config.toml
n_layer = 12
d_model = 192
n_head = 3
n_kv_head = 3
head_dim = 64
d_mlp = 768
vocab_size = 8192
activation = "tanh_gelu"
norm = "layernorm"
norm_place = "pre"
norm_eps = 1e-05
positions = "learned"
qk_norm = false
attn_scale = 0.125
bias = "all"
tie_embeddings = true
parallel_block = false
init = "normal"
init_std_qkv = 0.0499
init_std_o = 0.062
init_std_up = 0.0715
init_std_down = 0.0715
optimizer = "soap_variant"
lr = 0.00528
weight_decay = 0.0
lr_head = 0.00649
warmup_steps = 200
schedule = "wsd"
decay_fraction = 1.0
decay_shape = "linear"
final_lr_fraction = 0.0
batch_tokens = [32768, 65536, 98304]
seq_len = 128
doc_mask = true
train_tokens = 247500000
steps = 4046
dataset = "wikipedia_en"
Each number is 128 + 32 x the weight over its row's rms, rounded and kept within 0 to 255. Layers, rows and columns count from 0. The size above them is the row's rms in percent of the matrix's.

# layer 5 MLP up, 768x192, rms 0.0714, rows 219-287, columns 48-95
size [105  89  98  93  98 104  97  96 116  94 108 100  95  93  99  94  95  99 101  96  97  97 104  99 105  98 100  98 103 106  93 102 102 107 103  92 101 102 111  94 103  93 104  98  98  99 106 101  99 112 107 107 100  99  91  96  97  98  99  93 104 100 105  99 110  94 106 100 113]
[[139 141 132 124 131 121  99 120 164 146 103 130 119 137 142 102  93 133 119 166 108 122 157 104 152 188 138  58 148 216 149 168 181 177  58 145 152 138  89 103 194  96 139 134 159 133  91  88]
 [160 107  88 142 137 122 111 105 133  92 122 119 115  85 100 180  97 158 149  45 101 161 234 176  97 130 178 119 180 125  93 246 106 144 147 149 109 125 134 139 142  83 141  55  58 135 115  76]
 [ 78 141 115 108 122 162 103  75 161 145  80 162  87 130 155  72 156  98  72 130 141 198 118  94 101  56 155 131  95 131 156  96 122 148 145 188 103  76  94  76 153 123 107 143 167 111 184  86]
 [142 106 120 101 193 127 149 147 105 146  74  95 167 150 101  93 146 145 100 148  94 104 117  69 162 108 111  87 152 187 125 110 144 148 136 125 187 146 160  80 119 161  82  90 109 130 156 217]
 [171 114  91 135 161  99 143 125 144 150 162 124  98 136 111 131 152 115 151 198 175 112 122 169 172 110  75  80 130 167 137 129 136 128 131 124 122 152 111 190 136 147 132 112 108 140 151 128]
 [ 96 117 188  77  91 188 125 147 135 176  87  91 136 113 105  92 112 151  84 122 141 135  99 125 107 172 163 117 132  47  87 145 105 135 141 151 165 109 136 126 115 100 110 150 151 143 138 134]
 [119 178 167 122 156 133 112 102 144 158 123 178 144 141 181 124 143 169  98 104 164 146 205 120 141 130 154 109 210 142 151 158 140 155 152 112 166 111 160  34 102 122 101 107 171  80 160 126]
 [176  89 118 113 116 132 136 103 115 120  96 177 151 171 104 121 156 124 145 161 169 127 141 141 144 156 129  77 228  94 106  87 116 110 163  84 102 123 115 152 171 107 123 103 194 127 126 174]
 [101 131 119 172 112 183 186 156 132 142 132  68  89 152 107 105  87 162 190 204 130  99 189 116  83 107 148 125 145  75 127 120 146 100 138 143  81 156 101 173 157 163 132 126 125 197  94 105]
 [134 162 150 145 110  93 165 113 165  59 191 133 131 141  91 166 201 187 106  75 153 171  99 150 131 147  95 118 191 140 155 118 112 103 140 187 116 158 144 116 120 129 140 166 119 106 134 156]
 [ 71 109  83 158 118  82 139 112 117 108 131 114 129  93 100 113  76  93 167  86 118 186 120  94 111 106 124  85 182 187 162 165 129 145 120 201 143 122 167 110  97 139 136 162 175  90 100 140]
 [ 50 151 136 163  92 122 119  88 153 164 140 103  72 114 214 125 111 155 115 124 192 137 128 111 157 140 150 151 123 112 176 130 127 147  76  63 104 160 120 113 141 193 104 127  83 120 163 170]
 [123 123 150 127 173 130  97 121 172  43 144 128 219 119 123 170 147 138 134 140 134 101 114 117 158 109 156 139 139 101 167  85 158 142 162  84  98  84 174  74 128 165 120 183  99 126 144 157]
 [130 101 139 118 124 136 126 181 126 136  74 155 169 151 123 150 109  76 114 115 112 199 138 147 105 105 152 170  99 210  78 164 128  81 136 148 101  85 117 108 153 161  78  89 168  63 117 171]
 [149  68 153 195 153 152 105 130 168  95 108  95 158  96 130 128 139 143 109  29 164 139 133 112 185 141 193 134 116 119 143  90 178 129 139 115 154 105 188  82 144 102 102 136 160 133 155 134]
 [ 65 115  83 129 147 114 114  47 149  87 121 154 103 162 167 153 116 120 169 114 193 100 114  86 130 120 156 203 139 236  63 148 114  95 115 180 122  99 137 121 150 168  99 151 190 137 124 166]
 [155 171  76 118  94  84 127 174 200 130 138 141 183  81 177 101 171 132 152 146 124 143  80 129 126 186  82 135 156 139 154 170 158 135 104 126  96 160 108 182 115 143 112 125 103 185 155 114]
 [189 159 163 175 111  95 148  63 162 163  78 104 102 115 170 116 123 161 158  79 127 138 206 160  58  83 154 117 165 151  43 130 145 204 128 141 103 149 134 131 135 168 136 118 100 113 187 141]
 [156 131 159  75 133 110  81 140 125  73 174  95 170 156 138 110  88 120 144 150 135 119  99 160 155  99  90 108 112 150 100 175 131 176 126  70 168 177 155 142 152 158 150 134  56  60  99  93]
 [ 81 104 133  99  78  93 170 110 144  65  53 166 144 131  95  95 174 172  74 127 115 177 145 163  63 144 146 140 129 126 189 165  86 116 152  83 112 143 137 123 117 168 123 161 122  97 145 150]
 [145  84 158 154 154  91 118 141  83 144 139 108 149 110 137 115 104  95 140  80 139  52 110 143 130 127 152 142  86 144 152 139 114  97 139 152 147 156 142 174  86 155  40 121 132 124  81 150]
 [126 181 115 109 232 141 159 126 123 137 101  37 149 103 101 127 169 167  92 123 107 135 102 165 103 147 109  55 132 131 143 124 119 113 116  93  98 129  83 154  86 144 143 176 185  92 156 161]
 [143 105 146 148  83 101 166  69 112 139 160 150  73 122  86 123 149 100 151 106 144 132 185 158 135 143  77 118  90 120 149 126 109 103 121  81 138 134 114 123 139 195 114 110  99 183  65 134]
 [123  99 159 132 112 133 178 158 129 101 142 145 183 179 109 169 101 122 179 178  94 139  81 137 133 169 138 123 119  62 139 141 162 124 106 150 202 113  71  98 124 155 102 150 182 143  97  93]
 [158 173 155 133 115 127  86 137 149 105 128 158 108 166 146 119 154  71  92 126 115 171 171 122  91 129 161 150 154 152 150 158 114  91  87 203 194 168 125  83 111 114 108  61 141  67 114 111]
 [125 126 160 126 139 133 101 107 179 106 116 145 128 163 124 139 226 183 109 216 112 124 131 122 128 126 145 183 142 130 158 104 207  84 223  92  49 117 129 155 124  86 131 198 119 123 124 118]
 [116 152 112 166  74 129  90 146  94 149 146 117  52 145 149 134  80 187  89 113 113  88 137 180 156 106 229  73 141 141 206 125 122 147 118 156 108 144 125 106 154 140  86 153  94 108 122 133]
 [ 99 152 159 105 137 107 146 123 103 132 110 138  79 105 129 143 124 117 157 122 154 158  96 221  51 134 103  95 145 110 179 131 222 106 107 193 192  99 113  84 142 142 152 136 115 139 175  78]
 [129 100  78 117 109 131 129  79  87 120 149  84 109 104 160  99 100 163 106 159 106 108 112 156 148 116 123  57 158 176 129  95 148  94 173 114 122  94 164 111  44 150 123 103 105  95 134 206]
 [ 47 175 150 149 114 128  86  58  99 111 150 122  94 127 171 148 153 169 126 133 117 148  90  68 155 114  92 118 175 124 179 107 146  95 110 134 145  79 171 126 148 125  82 119  77 106 135 144]
 [157 117 133 178  76 168 117 131 102 125 128 124 158 123  97 130 180  83 149 125 149  94 129 108 113 113 175  94 138 148 178  90 124 123 119  70 163 159 121 174 150 101 122 130 151 129 179 150]
 [174  67 173 132 102 114 121 129 107 143 171 146  69 121 155  82 108  57 149  67  48  54 110  97 124 140 127 145 117 120  85 138  81 122 185 195 144  88  71 149 127  78 139 110  89 132 102  83]
 [110 122 123 100 209 126 137  93 171 114 108 105 114 116  91 154 112 121 153 120 150  92 116 112 157 143 123 183 104 172 109 107 154 126 149 131 142 156 104  83  71 113 187 111 103 123  98 131]
 [ 97 147 126 132 130  98 127 128 116 139 114 139 122 154 189 105 140 133  86 111 102 166 128 182 121 127 134 185 143 179 130 134 130 148 140 151 120 128 148  85 142 110 132 133 151 187 100 117]
 [108  65 136  87 143 102 124 127 147 116  93 140 101 158  68 130 138 105 172 178 118 116 150 115 139 103 128 134 144 161 122 145 152 132  85 131  84 115 139  92  94 137 104 141 119 172 161  81]
 [126 127 145 131 147 179 184  92 127 182 139  94 112  83 147 137 123 141 134 138 177 151 133 111 108 118  83 172 111 103 153  84 145 158 140  80 149  78 145 128 137 149 160  92  93  77 200 106]
 [145 113 130 140 183  80 117  79 153 102 144  99  84  85 124 104 106  89 174 150  52 133 132 159  97  95 144 135 136 122 133 140 185  92 172 147 150 120 151 140 123 127 166 142 169 152  90 116]
 [ 89 103 128 111 110 182 168 149 152 103 124  92 133 122 143 139  76 148  89 154  89 154 198 136 152 179 141 162 104  48 132 136 167 129 183 151  99 164 140  81 117 164 135 159 164 166 102 150]
 [107  75 121 139 121 148 126 161 150  88 133 142 171  86 168 102 150 106 144 111 138 147  96  98  71 121 174  93  95 175 158 155 179  25 149 105 108 131 156 160 149  95 164 151  90 147 149 170]
 [134  49 202 184 106 174 141 164 137 129 129 164 136 124 162 140 115 120 101 133 120 184 160 111 106 122  84 106 140 111 130 102 166 160 154 154 134 140 127 135 117 164 124  53 109 166  98 164]
 [ 99 153 143 166 127 152 105 127  71 134 145 134 110 138 101 195 161 167 118 152 124 139 123 129 207  67  63 105  99 120 130 133 185 108 149 140 113 137 130 146 106 122 129 112 174 160 154 108]
 [107 110 137 171 120 129 146 153 176  86  79  86 164 159 160 141 105 158 124 110 137 184  96 135 134 156 148 148 163 141 112 116 160 151 103 177 117 118 115 168 107  77 100 131 125 124 167  64]
 [ 96 170 136 106 188 116 124  73 142 110 156 160 184 134 153  80 150 160 125  81 131 154  97 116  98 138 104 128 135 134 186 130 186 111 130  76 175 147 155  96  43 130 165 183 101 111 119 178]
 [ 79 126 130 112 154 126 156 158 160 143 138 174 178 119 125 185  54 121 178 172  96  96 128 132 103 160 169  83 111  97 132  95 177 119 166  99 164 203 117 167 129 140 143 136 147  86 126 163]
 [121 104 150 227 117 113 113  93 152 156 118 133 177 182 104 131  65 113 167 160 164 139 121 101  97 170  94 124 127 135 108 110 133 103 121 128 140 135 162 161 168 120  75 152 154  97 113 189]
 [ 97 124 103 148 144 178  94 136 174 133 146 119 127  94 129 147 101 128 118  76 132 141  43 101  78 154 127 112 144 124 109 109 120 144 116 146 135 124 138 118  86  88  96 108  71 136 212 143]
 [101 174 117 123  52 128 134 111  86 145 135  68 112 154  97 112 161 128 123 161  88 153 117 160 157 168 138 119 179 126 111 188 185  91  53 136 125 106 108 174  82  74 143 137 174 121  89 115]
 [143 159 112 127 173 143  79 103  91 120 118 140  95 132 110  78 109 115 146 115 159 116  47 164 121 100  57 135 168  79 142 165 135  90 157 129 126 125 101 142 116 186 129 117  83  93 144 164]
 [132 137  85 168 109 138 104  93 134  64 131 158  86 191 111 136 110 172 138  87 137 144 145 136 166 164 136 161 173  96 171  58 142 147 110 153 148 158 133 139 123 166 106 103 144 128 174  77]
 [158 139 141 146  69 116 159 136 174  92  91 111 108 118  78 166 129 144  82  60  82 109 174 188 166 118 108 117 161 143 100 106 161 165  90  87 125 121 114 127 118  99 140  86 117 106 133 161]
 [131 151 127 131 170 151  95 158 141 169 142 119 139 228  52 154 164 134 161 173  99 126 115 113 160 106  83  61 173 124 132 148 162  96  99 200 187 158  49 124  98  71 165 114 138 160 163 107]
 [152 144 140 128  83 196  66  88 122  74  89 114 142 145 143 129  78 149 124 143  96 135 127 109 106 103 153 179 145 160 141 182 139 125 169 132 130 131  90 191 112 149 107 112 156 134 194 117]
 [121 114 130 115 134  96 107 205 128  98 138 123 158 137  88 122 122 155 145 164 105 177  79 131 149  73 100 105 212 190 158 136 193 133 133 124 101 135 111 174  62  97 121 118  94 158  58 148]
 [110 136 176  97 141 132 143 128 155 132  86  94 195 111 139 158 139 157 108 114 123  71 168 139 127 136 149  80 107  96 105  78 137 120  72 100 139 130 117 196 128 148 122 126 116 155 116  91]
 [ 98  46  94  85  43 131  92 113 137 147 154 165 126 140 142  96 169 166 160 113 158 103 169 145  96 114  92 106 173  97  76  87 117 164 143  88 126 148 154 205  96 145 150 146  89  85 115  97]
 [109 107  95  63 106 137  83 156 105 142 109 130 129  73 156  66 157 123 159 141 173 139 112 135 119  97 111 104 183 100 149  85 118 133 120 141 107 140 159  94 167 129 141 176 103 107  67 116]
 [167 149 168 167 149  98 111 178 112 130  94 147 135 184 147 109  88 155 145 127 173 119 114 137 165 166 146  98 155 153 106  88 159 132 147 145 169 167 145 121 154 132 129 173 106  82  91 139]
 [176 140 134  88 152 186 144  90  91 135 121 142 112 139 150 155 141 149  89 191  98 121 106 116 156  99 127 127 168  82  47 139 138 130  57 119 124 114  66 100  85 146 140 164 135 119 123 159]
 [102 186 164 119 169  94 158  71 119  91 135 138 130 125  65 110 165 138  78 163  91 126 123  84 117 131 174 176 129  84  58  89 167 143 153 124 147  92 107 122 118 124 127 122 150 119 165 145]
 [129 143 162 119 138 136 156 159 140 123 141  87 169 124 174 124  98 120  96 130 118 162 112 151  70 127  74 126 127 112  68 126  92  49 190 113  59 155 185 178 118 109 128 133 135 186 170 136]
 [161 113 109 134 177 187 128 128 104 116 158 124 111 145 134  82 123 111 103  85  93 108 140 160 151  89 139 102  39 138 131 153 133 129  63 122 159 119 140 120 139 112 137 116 115 147 127 175]
 [151 120 146 152 193 159 165 160  75 127 193 105 129 118 136 129 151 168  50 100 111 117 100 134 123 104  90 156 100 104 151 114  70 114 138 141 104 162 171  94 109 129 117  97 210  62 145 101]
 [161 156 198 100 114 141  43 107 165 170 101 162 166  50  84 119  95 121 132 161 115 121 159  82 136 110 139 113  92 106  94 137 136 156  97 142  95  94 115 112 113 102 187  87 143 140 129 164]
 [134 119  67 128 101 131 111 149  69 152 137 124 109  64 170 120 152  24 124 131 110 115 157 151 160  79 113 145  87 179 127 145 155 130 144 109 135 170 114 116 164 120 123  61 115 167 166  74]
 [ 73 111 204 139 177 199 161 125 121  90 174  99  85  89 109 133 129 166 156  53 184 154 114 180 104 225 142  37 131 122 121 104 110 121 157 102 122 178  76 120 140  96 144 161 136 183 161  43]
 [132 139 130 118 100 161 145 167 142 145 103 159 147 113 185 109 136 157 145 155 148 168 124 165 158 167  85 140  96  94 166 125 136 104 161 156 124  91 138 142 151  72 115 132 168 118 122 137]
 [138 181 132  91 107  92 113  86  99 164 156 158 108 200 111 120 147 150  95 120 147 120 129 180  50  92 179 127 118 188 110 188 164 158 131 134  71 170 148 157 102 119 110 142 119 109 178 124]
 [174 139 128 127 163 119 105 130 145 128 133 111 147 121 150 151 116  77  86 164 153  73 143 132 136 106 137 125 134 155 123  98 130 165  82 134 154 111 132 113 164 144 144  99 110  69 148 182]
 [151 143 165 137 151 145 100  83 146 132 157 123  77 131 119 137  95  60 118  88 168 119 156 154 150 159 155 123 166 126 134  81 149  85 150 190  78 128  97 140 175 140 163 141 123 106 159  81]]
# layer 5 MLP down (transposed), 768x192, rms 0.0715, rows 219-287, columns 48-95
size [102 101 103  97  96  94  92  92 110  93 108  99 101  98  91  95  98 110 104  99  96  98 100  89 105  86 113  93 103 101  89 103 102 109  93  91 105  99 108  95 100  99 107 100  95 102 109  95  98 101 107 109  95  97  91  96  99  92  95  91 102 105 106 105 112  87 101  99 107]
[[104 100 135  79 126 171 116  85 140 141  83 182  81 177  80 144  90  96 126 171 176 112 152 116 136 106 162 136 206  84  80 120  98 152 139  43  98 156 142 106 135 145  79 118  88 116  96 159]
 [113  89  86 133 142  72  97  88 150 135 167 133 110 118  89 108  95  72 149  59 144 109 118 162  82 125 108  94 127 153 136 112 173 134 175 106 169 160 168 157  84 147  98 167 134 149 142  88]
 [223 151 151  97 141 138 149 163 121  81 183 118  60 123 101 158  98 118 168 181 105 193 108 153 150 196 153 144 100 150 119 149  89 140  63 124  76 107 171 103 108 116 152 160 124 116  64 168]
 [183 165 146 168 120 126 201 162 146 142  91  98 188 158 133 109  89 121 118 116  81 123  97 144 131 103 122  80 140 104 137 104 114 173  79 111 123 147 144  93 139 119  96 133 148 123 117 154]
 [112 118 133 136 157 109 130 161  51 104 104 136 154 117 197 115 147 111 145  91 127 131  57 141 143 165 123  87 183  66 123 129 141 121 128 171 138 114 112  60 189 134 112 140 119  90 132 151]
 [136 122  74 178  86 160 169 155 123 102 110 122  95  64  91  94 147 125 128  91 105 145 149 160 109 202  95 161 162 156  75 161 146 118 138 189 115  78 127 139 127 129 138  95 178  96 104 114]
 [159 154  93 140 143 168 114 118  76 141 244 121 150 136 134 135 124 153 142  79  66 168  79 129 144 150  95 114  89  54 132 151 126  79 133  87  80 125 139 182  90  87 112 149 160 152 170 176]
 [124 176 112 167 160 155 130 139 145  59 192 122 176 133  72  28  76  72 136  79 172 149 101 119 174 158 175 147 116 175 115 102 118 139 103 161  82 130 132 119 134 117 141 128 145 103 158  98]
 [112 183 158 139 125  98 130 153 132 166 105 134  87 122 205 152 156 118 146 129  95 112  98  85 118 123 183 127 149 117  86 162 135  93 129  90 138 163 109  86 180 146  88 137 151  94 141 134]
 [172 150 162 124  82 144 137 105  91  81 128 160 123 128 109  90 130 110 117 168 116 139  77 166 149 137 102 102 166  93 130 100 190 174 147 124 140  72 159 177  85 127  77 133 139 174 142 129]
 [110 126 130 151 159 132  78  74  74  69 171 160 149 114 107 154 167 174 123  82 110 164 116 127  89 149 140 126 115 108 142 117 112 136 136 129 141 131 145 135 115 133  94 181 113  89 143 164]
 [164  70 178 105 136 208 123 152 134 120 144  85  91  88 116 135 156 104 105  96  97 114 143 138 183 151 102  86 114 147 113 186 203  89 165 194 123 142 106 130 170  98  94 105 123 134 105 115]
 [172 135  95 115  79 133 117 110 184 169 157 128 105 123  77  92 139 144  97 103 167 134 175 160 122 142 155 128 105 123 136 109 177 139 101 103 136 151  36  88 103  56 170 108 101 102 104 102]
 [177 111 148 144 115 148 128 194 181 108 114 106 131  78 102 112 126 125 127 135 171 158 152 118  59 122 130 175 152 115 153  54 144  97 167  91 128 154 125 126 145 163 117 138 164 129 149  74]
 [149 178 151  43  81 125 145 134 136 163 145 140 127 126 146 135 117 119 115 172 116 150 132 138 126 166 116 190 135 146 106  86  97 147 179 124 147 142  76 123  76 162 136 135  61 149 128 107]
 [ 95 134 137  85  86 133 131 176 120 188 106 113  97  31 120  61 123 137 108 215 117  96 137 131 140 130 153  72  85 126 124 116 121 153 116  75 136  96 138 114 110 122  91  66 144 132  91 104]
 [ 94 141 134 127 155 108 110 126 112 141 164 131 130 145  84 154 187 186 112  98 136 105 151 125 111 167 165 119 151 123 135  72  65 114 175 149 103  62 137 142 130 110 136 138 131 123  97 117]
 [162 158  97 131 126  80 157 153 124  90 152 169 142 151 125 120 147 116 142 125 151 110 174 136 111 140  62 154 148 145 115 138  75 179 187 155 172 101  96  93 114  99 149  81 123 165 103 177]
 [159 128 118 102 114 122 127 105  88 104 101  76 145 134 121 170 143 138 169 122 131 160 110 139 128 154 103 225 153 156 102 101 124 128 154  89 104 105 124  78  47  70 102 138 147 112 139 138]
 [171 182 114 120 154 163  97  99  65 140 172 170 160  79 169 113 180 150 118 148 108 124 131  91 118 152  80 155  55 158  82 120 114 109  84 114 129 122 116 161 135 168 127 114 121 151 173 195]
 [ 83 150 127 131 130 121 140 149  62 142 112  98 189 161 168 110 151 144 147 149  83 106 131  86 145 129 159 174  64  97 131 139 174 186 167 107 151 146  65 100 109 167 190 118  80 118 184  97]
 [112 141 134 123  93 118 121 107 177  93 121 166 132 131 190 116 102  90  83  92 121 158 118  57 147  69 130 129 120 161 156 148  81 185 125  91 118 132 173 168 180 146 149  78 113 105 162 162]
 [157  68  79 151 163 147 101 115 147 162 142 132 175 127 140 126 108 118 152  55 112 106 146 111  70 113 117 120 115 109 171 139 120 150  87 103 106 179 133 172 153 163 139  76 119 129 105 108]
 [130 144 119 110 115 161  77 152 118 119 144 140 171 157 150 149  86 118 133 109 206 150 137 134 145  96 149 102 122  86 108  70 168  97 138 143 117 147 109  96 101 172 100 105  72 101 103 144]
 [ 92 167 139 118 145 146 168  68 101 119 110  72 115 157 147  44 114 142 128 190 105  81 155 149 144 123 111  48 130  88 134 129 121 129 126  88 165 152 141 123 154 129  75 178 119 135 149 109]
 [164 158 102 125 110 144  86 189  99 150 106 136 142 128 104 130  96 169 174 138 107  98 151 129  97  90 120 125 113 184  96 120  84 109 146 139 135 149 148 175  90 123 137 147  71 128 109 158]
 [128 120 119 143 145 110 174  97 135 161 114 156 111 131  65 163 134  94 113  95 172 115  49 132  66 143  91 114 177 133 111 125 120 204  56 156 115 155 117 140 163  83  93 140 164 114 162 116]
 [222 105 111  61  99 171 119 140 154 115 142 140 203 137 164 157  89 109 127 141  81 146 133 122 166 120 154 113 143  87 102 136 122 125 140 133 150  77 121 145 110  44 156 157 131  73 164 125]
 [180 133 104 135 207 155 165 123 114 162 100 107 121 144 116 142 101 175 106 119  85 176  77  88 136  82 110  98 112 130 106 112 124 120  94 141 171 157 200 120 172  83 211 171 206  72 134 166]
 [177 146 155 113 136 131 155 151 156 146 151  67 143 132 103 108 101  50 118 174 150  98 117 114 116 130 137 131 155  86  95 159 151 141 128 169  60 166  86  92 124 160 127  88 180 137 175 137]
 [120 123 170 146 167 111 169 145  97 161 102 179  71 132 154 100 178  81  67 104 101  95 134 118 178 131 122 105 126 119  88 148 133 143 170 131 110 188 131  96 196 120 135 124  97 167 160 143]
 [147 125 110 130 146 155 122 157 156  93  94 160 169 105 136 105 126 135 109 115 175 110 151 119  88 107 123 115 134  74 152 167 110 190  76 101 193 111 135  84 173 157 128 101 116 113 114 124]
 [146 148 131 157  95 105 116  99 169 134 177 140 163 132 112 121  81 151 114 188  88 145 155 151  58 110 186  94  75  63 128 143  88 180 122 180 172  78 145 139 165 201 118 131 123 165 106 155]
 [107  90 156  79 116 107 168 160 168 147 135 128 119 171 224 170 169 178  88 120 162 107 148 149 167  90 131 111 144 120 171 130 116  87 179 104 130  95 138 162  85  99 119 154 178 147  87 169]
 [162 148  89 131  76 206 136 163 115 135 141 143 124 172 164 125 118 181 169  57 134 128 108  92 130 109 107 151 173 108  77 176 161 115 163 161 120 140 127 112 190 112  54 107 100 129 118 140]
 [ 81 204 185 143 187 131 110 139 154  99 105 114 142 103 160 174 140 129 133  88 125 159 111 104 137  95 132 177 145 123  99 124 157 140 123 132 141 148 100 148 138 139 129 104 132 160  54 119]
 [ 81 144 130 107 101 152 141 116 108 143 145  95 149 158 105 160 162 103  83 111 178 117 198  87 156 111 155 103  80 180 141 153 143 146 155 176 110  94 112 171 139 135 119 159  35 139 136 145]
 [152 114  79  86  93 134 100 169 103  92 143  55  99  57 172 123 142  68 124 136 121 151 137 118 152 157 111 127 185 154 134 136 144 177 121  96 141 130 100  56 118 163 147 109 152 145 136 104]
 [114  90 172 145  95 140 135 134 149 137  61  66 143 169 121 158  91 191 197 153 123  98 146 113 219 152 162 131 125 192 151 144 109 128 183 102  70 109 140 118 123 118  70 148 173 130 166  90]
 [ 70 150  84 134 123  91  87 176 147  94 122  90 154 184 158 112 175 106 108 163 167 132 116 100 114 159 131 109 163 161 160 131  72 113 121 171 123 187 120 122 107 123 141 117 102 120  82 101]
 [129 115 192 110 131 162 115 136 124 121 135 161  74 165  84 190  78 158  87 129 146 118 134  98 120 121 103 100 154 154 130 142 158  75 200 139 115 112  90  81 122 130 167 128 163 105 142 126]
 [146 110  80  86 127 120 142 135 134 150 143 123 114 101  97 147 118 101 139 138 136  90  96 114 131 101 102 103 135 162 110 135  82 166 149 103  48 139 150  98 143  51 151 151 113 188  97 120]
 [108 190 112 111 160 105 137  48  66 107 146 112 144 180  97  88  76  64 218  50 143 128 116 176 163 128 175 188 145 155 129 122 128  84 133 143  22  69 148  73 126 120 116 217 129  93 106 124]
 [144 108 131 183 123 128 152 187 183 112  98 142  82 137 136 100  93 110 140 124 154 105 147 159  92 163 112 173 152  67 116  94  64  90 169 160 113 130 131 103 106 214 141 133 107 131 204  67]
 [177  93  83 174  60 188 110 129 184  97 101 150 124 145  89 129  80 113  88  72 147  90  66  87 122 106 141 132 107 125  89 104 109 123 122 201 114 107 141 101 149 123 143 130 123 101 138 179]
 [139 110 144  91 106 103 113 166  94 121 124 153 142  87 147 155 120 130 158 144 117 193 144 134 103 139 171 120 145  51 138 123 141 100 129  90 119 126 121 143  89  97  92 115 149 144 164 128]
 [128 196 121 175 154 157 162 181 120  77 168 135 144 136 111  63 142 180 139 142 111 118  84  80 119 154 132 114 114  96 134  94 104 119 194 149 138 156 147 129 101 128 113 158  67  75 114 149]
 [134  95 180  86 138 104 111 140 167 142 109 109 137 116 143 200 120 151 125 167 181  97 182 172 109 187 155 149 107 133 114 124  79 151 109 128 105 124 116 131 184 102 114 133 152 150  70  50]
 [ 77 124 106 105 131 142 102 104 146 132 112 145 149 137  68 114  75 118 177 123 176 106 164 134 137 126 122  94 146 171  91 135 176 102 202 125 131 109 123 126  93 191 132  86  85  82 156 108]
 [135 170  96 133  73 171 121 126 163 168 123 114  86 109  95 124 158  54 113 208 135 130 115  94 170 113  82 169 131 153 127 175 148 121 126 170 153 125 176 132 132  69 159 104 134 194 125 130]
 [131 100 133 117  56 143 132 124  68  65 178 133  73  98 104 147 116  94 104 126 109 134 102 151 110 149 152 147 116 112  82 155 123 120 133 135  75 158 134 170 132 125  90 163 106 118 144 196]
 [111 189 139  93 145 110 114 103 142 124 131 173 121 113 145 110  75 193 122 105 146  94 135 104 134 164 136 140 167 164  80  71 152 135 122  94  82 141 145 194 135 140  55 174 116 127 171 108]
 [167 142 116 110 104  85 160 139 140 159  70 168 129 150 164 145 148 150 132 123 182 142 158 135 162  87 134 141 198 140 155 105 115 137 191 145 138 107 137 196  91 162 139  74 128 138 155 131]
 [128 183 128 101  72 120 165 147 184 172 113  73  87 127 131 175  95 118 159 130 169 114  80  83 118  16 151 163 113 116 181 132 143 110 100 104 117 130 135 179 185  94 104 148 169 145 122 160]
 [145 129 161 137 112 162 116 120  80 150 165 149 187 105 139 149 130  17 112 115 125 156 126 113  94 116 203 140 107 123 165 132 107 151 140 159 172 195  84 117 109 131 117  64 203 124  75 134]
 [140 123 144 127  63 102  54  92  80 168 172 142  66 170  86 130 122 114 213 181 157 163 135 125  83 136 141 144 115 135  90 142 127 164 112 145 129  69 115 124  91 108 139  92 124 164  84 136]
 [149 177 113 136 126  86 132 124 141 144 164 155  96 134 160 114 121 129 108 162 149 105 208 164 145 131 144 109 146 127 175 149 101 163 113  72 131 142  96 131 144  78 191  57 122 149 122 121]
 [113 105 114 127  87 175  60 129 175 164 130 126 127 167 116 182  57 168 149 176  75  30 104 130 118 142 146 123 113 149 123 128 135 139 169 136 141 115 139 152  85 115 209 145 175 142 132 110]
 [ 82 152 136 125 166  84 174 170 166 121  82 147 105 160 171 133 107 141  79 156 114 141 155 157 141 175  93  93 182  74  81 125  76 106 147 116 162 153 161 149 123  72  94 176  86  98 124 152]
 [188 116  97 105  92 137 124  95 126 128 110 219  85 135 168 124  93 128 126 125 135 152 160  78 133 117 188 211 117 142  94 146 151 150 135  97 140 111 120  45 155 102 142  97 153 143 126 103]
 [104  85 196 147  85 132 113 107 158  82 168 143 171  91 102 103 130 159 122 158 134 120 129 163 104 128 197 171 111 118 158 155 161 140  94 133 153 144 120 110 143 112 112 139 172 160  71 118]
 [236 190 124 137 157 190 160 156 121 148 170  71 131 201 108  73  97 130  78 142 130 146 140 124 145 119  51 130 164 191 140  90  90  88  94  67 140 159 114 121 156 126 162  97 185  89 107 134]
 [114 104  45 186 147  95 166 101 126 114 111 104 128  94 141 147 158 120 128  97 127 150  70 126  60 154  72  86 142  93 146 178 168  84 157 147  84 217 124 174  87 116 131 117  92  72 108 140]
 [119 121  81 145 188  95  84 150 135 126 125 182  63  97 157 138 180 119 157  84  78 144 160 117 230 163 160 133  62 166  76 121  97  94 138 155 125 102 120 145  84  93 140 131 136 151 127 102]
 [132 115  94 178 104 105 157 113 118 115 116 127  98 111 137  95 108 135 153 106 117 160 144 138 115 115 154 144 127 141 168 102 123 128 179  81 128 146 145  93 126 150 109 170 169  58 112 129]
 [134 106 161 133 144 110 149  99 123 117 149 115  91 119  90 162 174  82 102  64 121  84 127 107 117 136 150 107 166 148 158 119 123  76  93  83 120 150 107 161 153 180 158 136 113 164 162 145]
 [168 157 146 179 136 112 128 146 122 116 152 110 139  95 136 181 121 177 177 141 186 146 156 130 141 107 131 110 146 118 104 146 146 105 138  90 151  68 154  69  72  73 202 146 162 148 150 145]
 [159  87  75  81 114 131 168 127 127 115 164 156 132  89 161 107 146 115  92  74 164 103 210 144  68 109 146 125 126 121 113 117 144 144 161 126 151 139 115  63 116 116  76 135 127 102 112 172]
 [ 97 144  64 137 128 145  81 159 209 135 107 111 157 124 165 189 108 100 136  79 197  77  74 177 103  48 126  90  99 130 144 117 110 156  98 139 104 161 168 176 113 101 122  62 128 167 141 134]]